Part of a small language model's weights: 301M tokens.
Each number is 500 + 50 x the weight over its row's rms, rounded and kept within 0 to 999. Layers, rows and columns count from 0. Numbers have three digits each. The size before them is the row's rms in percent of the matrix's.

# v: layer 8 attention value, 128x192, rms 0.0918, rows 110-126, columns 0-191
# o: layer 8 attention output (transposed), 128x192, rms 0.086, rows 110-125, columns 0-191
v110 101:559505520430449511567509507521512484450501515554523534551453522594568620498393535514506518476518412403550456598473410503453486534467408515439540555576480479462396456392426524532486540449465574549465514525431429600448562516551463458483413566487520511459491517448526507509372424516476386566517503493502465518472560596485511438492418496529587522488567521522483486449500391440501497498482462392463534537466460406491574536427487596453517527497585505412478435497510538438409481480477502442474502404511462491473515488577452527462522563512514569580489497556456493478491488484450460493
o110 098:527452414506554545463555485445610497545503492574454416533483459437459497487525567508463534484444496536495495563538436461517484480363514526525518512505557526517452512451451515481577554523470506603481558575491521555449552429527521408494557577473450532545524489530538618522458484462540643540493467437559535512480500502449584491403527451475506485501484515510494501574426502604428587434548541493510537552532424406519493496517484415546499534559453505408483480487437510463508426516486500430471587524458526555536556503596573509562485555476472500502489518578417669414377536518478509498
v111 098:536510473626477548543459586514496528606520525590497534531514507570493534635532528548479479545507484538464539494586575400545571516441514551536490573455527508426487493584489515409517465521432485504498445482549480540536478537427558390523549400438539553378535582545453471424468517542479445549468384451497493417441511631459501510517537496424498430480500409548477548472493447470477502454614575475507492438576467501531426513546499445453526532504449526541438474541486548468551525513447516516468518517467518481536490535410527497595513520511600522439518422419545511537451586563460460503
o111 096:639527421388408482425440480429432527537497548470494520442479478478587520466504543467486480434519461449533562508543506514537530527605537525402405474482592582474553427515482512503541506499560507521644551530460488400649534473468509530470520483421515490537513494523544533523470514436423520412512568577514486480469462555490542419460487450532497541549469477533571504518478596562496545612406465514498511483585564515463574431503418554491563489560566568519499508505483441526515502465468508573484460501666519503477540481520478466481474449561519477453508427464487461597459498567509512482
v112 097:417443476512532506556455535517471525494521434489473628550540524521493503411475498462431463545477458482363429482527491581497556442468523463521441556498542447513489506565515518501575464477466610520554486495446426480575573554466432636419441475493572619523459530402477557489455533485495532419519525455422515444537467590465548432455529467468524507472579616463507485416541598433475459446457497477414454433537476548495529537462464489471473514431537424564468580542461466437613546504504514515464490555541469459466587435530473582454433492577434475570502547488499545512471477570503510522
o112 099:532485432492506526471496453589530535442459472497518425476437513485453531482557543552481528473555606530475475446440487513539490469483477553382461529535583497498406457473508480534484526503546469546470507520528520493552482570551522504504510457602454528570580531566419500542469477483536494454436488581497398487543480618484454501501597554443414523470388429455425464496554400571517536475427595557451589526537555411532495508571530468543511539507528531455455473573554586476491371482523577557506404507493494508575447487467578460595517456516509533414510527334477471490511525473557550538
v113 098:407534447541494356466520480504596528543488517508488560469425401516429497465458464603473589418574496465543436489492474437505520511397526458602528422472502431462579445568437529516449487416510457449582500531537522438447487551490600504551502499483490578445455592491513516568548525534522495477414486429466487523443477539477592511474473556525465449516497480489466398495583448548552399489454519351546462505511528550427530593505428520563402474418523432508535447487464524554485522465536545506429515480561463512522516432511546541474543443462530560426511433479493481463582487501549543460
o113 097:431413545525623520478528504585532495530491515539428572456505537499477554541592504457446503398468454446509591446439446595470473474561444500521497539521496505539488532436550549446435445505450462537516480527425446526543498500525462539500512567459573541473594502519459558521489586643529572587489480579597470418423523533590448471457476518496449476427565550450490582463429489516481609463498558500558457489497561553434519463535509547467511529600491487480514538456435558488432543499425513618533462547480523514475453525456441489415366516571525572522578549527464454531476455502528525464
v114 102:589484543527458566503471547452435513549507513578564503466515564530444542465540453449462423546499542546519425460516500579549547476433479487384516466513397506538514564550472508497399510474438463499573414551537479478556539564461522438452495412449549520487505461573489434459435449529386468491542393512463532634521503487500423472445494454412413572552516491499542411466415501444488555587517459479557560454566500484549406480478479476503587498528600520526523534510455504579518483504497390434509516469433514481543429514484556538483493505465458389527512541502484445512565460542558438636
o114 101:563554436536511449472529474470382484558520570490479519538497527519591442527413411433514501561523487533516540501540463534527457488456477536371447465575566561428484450492468492506535453587569536487528609510503472566506521453520545426477467444433462530639537535565478500428442588477474600432430558605449481488505558529445460486473546531572470541517476419558458513437490458449528449523505527542505540518475425489492619516492474520526408450477635534573520397547430468468493534533455488476467425533609492532425457442525491569462549476521491520475606470543492500535546512442441463484
v115 098:490552508399471634426529463514472461480494417439563531479490541390478492461509433583529504468477504500554474580548553507537534542669519486448526548492544565506534571421545522491493540438539503522433482581511483496569460532506414494503512483477508525547381407498461461514443531439485512557499544507468473634514429543523437469548517501597501499445579548629529466431498489494507516573545544525537440574474451499568460485592459515527595547510499531556477553499520489404489505497461518545491484464422538399633505544530539538522403529523539445378507528544433466478467497461498495526
o115 101:512534568550460402466449567499545596480555450512581393526495515588455485464432442542609454551514527547466501608392465477490532482484492448485542475450520527611515414493484436513447478522524513392465585494450556608525528389577542441534466392557540488525475499483449480501511483528533437531476519490490512524512480449463479505481531531538421510495528511484508512437520457461527398576487413467504550544454370422477515451481565470593494519468443511485501482460558518581505476433534463464425530552441413500540534441493511425501536445533447497502544560657504509525505501597569545558
v116 108:430537502506505550504508466554497472473521539526458480493411558544534466573482491526510466504476396568535498612509529522498548553527499439486492546536496574468526490523445527444510495579549518481406489559474595465467462420603419490420400470526446470532461487411409434538502575444520571496495415526426500475510507490512397497508474533566433452432613486428495495470481504506460470543577491488541496412450524518504459559441507456611486539426467444545417510469517528560441564499485544488470522604519383443511420504568491499537605561468535428479525626568416436517447523457490583435
o116 103:544485521531366447559520599455536420509594580485520568514523542441538516471509487475448549419486529508467440507448493469543546513529456482503553565468438519544398531591568442534521467457520492487563481552456528556471616502501503494474471520565511476458424482441487548413446423521553456529487556470418486504407498504419517385540440556439483567447543544574498537459547462552514406399527506523596565458500489525439534543538514454454574517525482578498505578556558495471500469511596465425517543495496465552547524475505510411567434391640461546539575454544553476507416514504550502515
v117 109:407461559458478388569523480486466527534527507521419563454598485520509469494446522507430527488471520509534507521546487456536470555496595572596506396497519560505434533502502565470531606507402566478522426511465427538524474596558514443517537483392495471436516560567524463404477483520463487421474525512550453563534419606534467505448532460495469433470483434463471450522574555545480518525536555498454513451509526586527543472445485546508538470586465380565616457537488447565541503570524466511562537409508518483491536565460490539520419532402466503505486454354444516579536457468600515513
o117 109:507503474528526647513315560492530506552429541540496513485390428513519559456563465568573544601505413483473573436502433566455482559484433561474348550577492473525531469497526464527579501513483502576599502439487494457498518491554434572615519439473498487508634499608472508459515465509460545519545533547546475497464565487489423465487500464537456513516408466527533464554496460502523530579457453574435447546496518476448495484510530559578498552493562559496508464502468573517555541558449510560511441498527570469444511551491477448450480501533427438572578563493546561496508499550553471455
v118 086:512635544493439510569546586507532526603538470519574500435517479504429487505474527479529525600526500435492557568499527507394550514456431447428548379476491405500500411442513467436535542503424457442513486473523476556549515501480451381481477439559548495543550532524490539449456450454607527509495489513529498467462440451547519597426532410436387521488529442529439548479528469433487510444650525456456516483493458365537475510453474562472459527481520541509517458431506507372487439535476505533475486509441470574493489473522529499531414432492485524497468572609482467505500522622462442489
o118 087:520564393515474432453461445521487485503523457581367548436537515492539500501516496467554455512458531530570456501465491476447434526549480525503456498455458516486459533514335513499600503567517568532584508455470454546482559471444480384500532515482423513489484370529523573468536550477458573479504527499556516506603523550498545452507488469544512492605487502542535427526530572544498530435412508353457503442463524547489470499495524524614567354490458531527541463539537447563465565504489492497414497519627583467466450468627541442543491402488524513458459486487465448554444451483480492487
v119 098:564354657544506495490487501565512470579509408520497461488483554371371423552493455537469500463482517529489416486512509505474569517575527541397488469484499530604462487605510465538539490530417358505472467472523403472469496464517501555499569459539571486449482444477463482499483527456453510466482547476526483489528501545519436506525469503468448538466505453497496492571558523522614523575518519487513411530414424480581471473590467524522515466568492493496596496552537556394515491537491509521543560568496419407519474464578489588513415508530522488476501407411494420504451515503488417568
o119 099:515557451528426419505531570509523558431571538476483474511473444491527443499407439434620414528521545552529564437487525424480547482515505459532461439521402563476576495521408495535551601489484545469464529485460534527465543503530476445550517416493557454530466530496460448486495518434461477503487435446462428546474498440569513504400555590522469512500444468567520447456509459477574487483520517445456612572438543460538488512472517593599488580393529467580521433506557460478532546486513542595410504479496509519490499565353447513465509473494437432475561538408532575548538479601525612492
v120 104:502547487401477458551476503549474513577459415474512500473467413568504458394492537465530411456633531440492624401533482597405522568528460553496489608402525419520559496511462470450530527578455416459471544499425454492478530498523471567527607485583509497473454498533458486496611457460479563538445482515546474509443510526449445507494493499528492475553448502445476481572492467537532517500527522528514486498494445550511559509503557419508553456480415560557555474387571591465447479435527466491625533494536426492464439470580540441521479452492541518573556489482425498478492607399458447491
o120 103:475481460496434462487571459436507519423493440522500450519562490418484443473552515522609460505463532424479502515466554581521565452508470519639553430472464427551492544547517602556617416520350409495513486488537559476474476488553454500535452509408496478453471518475482568472458589506394485480478494475460543454517466574552510534491440498451516411507584447488534552462486482499551515472560451460445478577502606444541479448551562497476490511516505428551578476486474512566563578493568481552462523445458569551485469542483409534567530549476495500496517450425623417500475493534402621503
v121 104:614558519427490492506517529466463529416541581534473540470494433564435521454462585482509551427478541379481483608450453460476580468437440469541514499521519483530406513445488487546454500428461458452620557520463462482500477419466481436473545526439463522506506418506463484534541424471501483445507576563593462469478498510545563419504511475503530483509464436478487498548518531509461515500558377426491471486477507482474462489534555584475555557569494575476444522537522493542532460500512575507533401460481590454450584483459397546509415408441412478584403509394492561423493511532403435580
o121 105:473484454550517458508438427488566539511403429484428515441534515431541468527585486465517424592507489541554532487578453514487464514549542458506427445412517524522535496443513533439519548481438448560480426442645494515471460488532480448557590485556475536512525355547545527462486530459522481546466453463598471462512476466436538513476488524537539502538462519424528525576468531435487515469458536584435453470517465468588486505578520441566400458388514501536504498437484436423481478532369388428499544501550556462423501487606526485494488515535537554368463506544400574455452464519462455519
v122 099:424526580505544571429450535500349514358473518560498481554523506499483418539507514525494486473540376447497419570481460536472526547503529428447481430496501434555507539471454447409523505448559492486498560568503495526478520473480525529514484489549413540437543477519431572490509506431414514522601460528473508547494444531591421429514534446464448506452591574376490474444470461513525500441616586507535541494477507548421543432495504501531462482417538489532498475488425479526498506508554469418495474567467484460566517543515563388472571448470486400509485481635471456463563594529551445506
o122 096:505475514471484391485596471582550464525522467480511478528548521472550495463486474449582511527442554465451497548407498545499430448520463509507508534456546505435429486569607518543468588510440568565513622475471528498493512453528430404475493539550541552527455425526417569484364464528527524523413471447515523458562553564444494417549469614556390544517558507583407518469562367490527436443508481500551560489555563550473506573392548542449531534529562516557488536560513508439479486519459521445484531497554447487436455522557465449484520502519572577539516475587502489427451474436443481424
v123 097:490543553465557485557414496465447506521525506469434468516441567509455488478529394494370554433585527422517470512549468493501533571505441521453524593504606467494427426455450448507411524496457533460524537517496497560459600433500461529534517522548493435541559496491532472512494491570421459576461535486533557532546591460517565471486412534495604472400474534493429503450387379428504432521569496500514471520510482403508543550516519412540435520475494513519472461477502463461539414453519400450462513509582419482570527500613497420432473546453543467526513419533599500416474523473426509441
o123 095:538478467523514472481628480462563425529598474489625524535463509421454454577519535415591485519434553427536467541496522495507530545491487544545502358549526524533519464518570555380478569547382517509487502547456542445455449473461513472520547553410412579454384580516579583555421479495555563567559518426518502498524485507557507462486492457447444467459507545490447518566508495550480559427546487437388545611509537390455500492542563491495477502492464432487556590549506485512513539490462519528536622511502470478458446502492480455520543464524523567434528576494445427508457480494558521488
v124 096:470558462432471404500471537583437584518522486528402516522493503488453536425511530501413426491440576479496470564530491411488444463517455525542474419518440472513417435502503532557474503502468460475498453530482487433432519570543522509471513467517500582415452482570474539480447430552463456548504480465512489406394589578464521406519493589450418554527541459417401479558482438517502506426452566449569473547473382515404568488464474585467435500533536450415508485571454533622478508447518573452477417425471384509513493424499478519463583508535441487492433528493513499541539467570449553487
o124 093:509458471388542494560454569547548499481529514541356527406566548496511475484438550472555498486487364476486560406531464550430467398523532517476484557478561519428483553511536505520570573558394513553500391554583402489483520504508489485565511539507491485527519439521496494446445473439564606499540506488549428497530481523476453436425443432544514497454531486517424535492504432529500547397535549477526527457440548537586511547481415511556472582512480443611527502508414608433490543548474485475525547565532582539512510561461445513554394505556543487447471486443459527513470485441603450461
v125 100:414468554521471492600517539488590531502520599449560503518448522464495509486500556517519507489515499532460456494502486522523475484551371626559522512536452463505441405449531505462452507412511452507491531497487475490481386521503552540555442568471490551468418481548412474475559463514471384478455494492581526509487516501465519473464418494505528578570494532583420450576488526497510498464424482476474471554506639558580425580554537505406471501520419501547587467465586479531496448549517497464513501541576536404483460478543516509510496511428522575578491487291584413498504480467446493573
o125 098:420450564596471596525432484467548496477553421567455519494502457507544427570447455575402418613514463480516548517553546509483504457513493516530496460432429507521482467504435522556448481456457477618481524570506450469506463530528478498546560554437535542514546515456504423508514542483523486507439435494454508435449493527559557512534617413446508493448342470449515511501438555521528593581528570571453412554484451471452506472564497511565459506442476554453510439507457467463594597431524516531436624525495522532516492562504441607423466556568586501517541518479465546476527515595442509533
v126 100:526489405497545483519510560456542434560514591471438529426451431540487455442517473463507620544515467507591439485524472505485453541425428448598539429526445528511509438545502450476509506477475413437508581536525411468466488527513491541477606521550493490548558397493461437601550455617481509521547597520472513411531597523518450519501416548605487488475495413591434470462481439499446463502514463510494504530519517597497537590448501535489551560498515487416486490547460417479443437422471574469548473516468456520450491419538464428470585387496457572557549460544516540472446486497594527463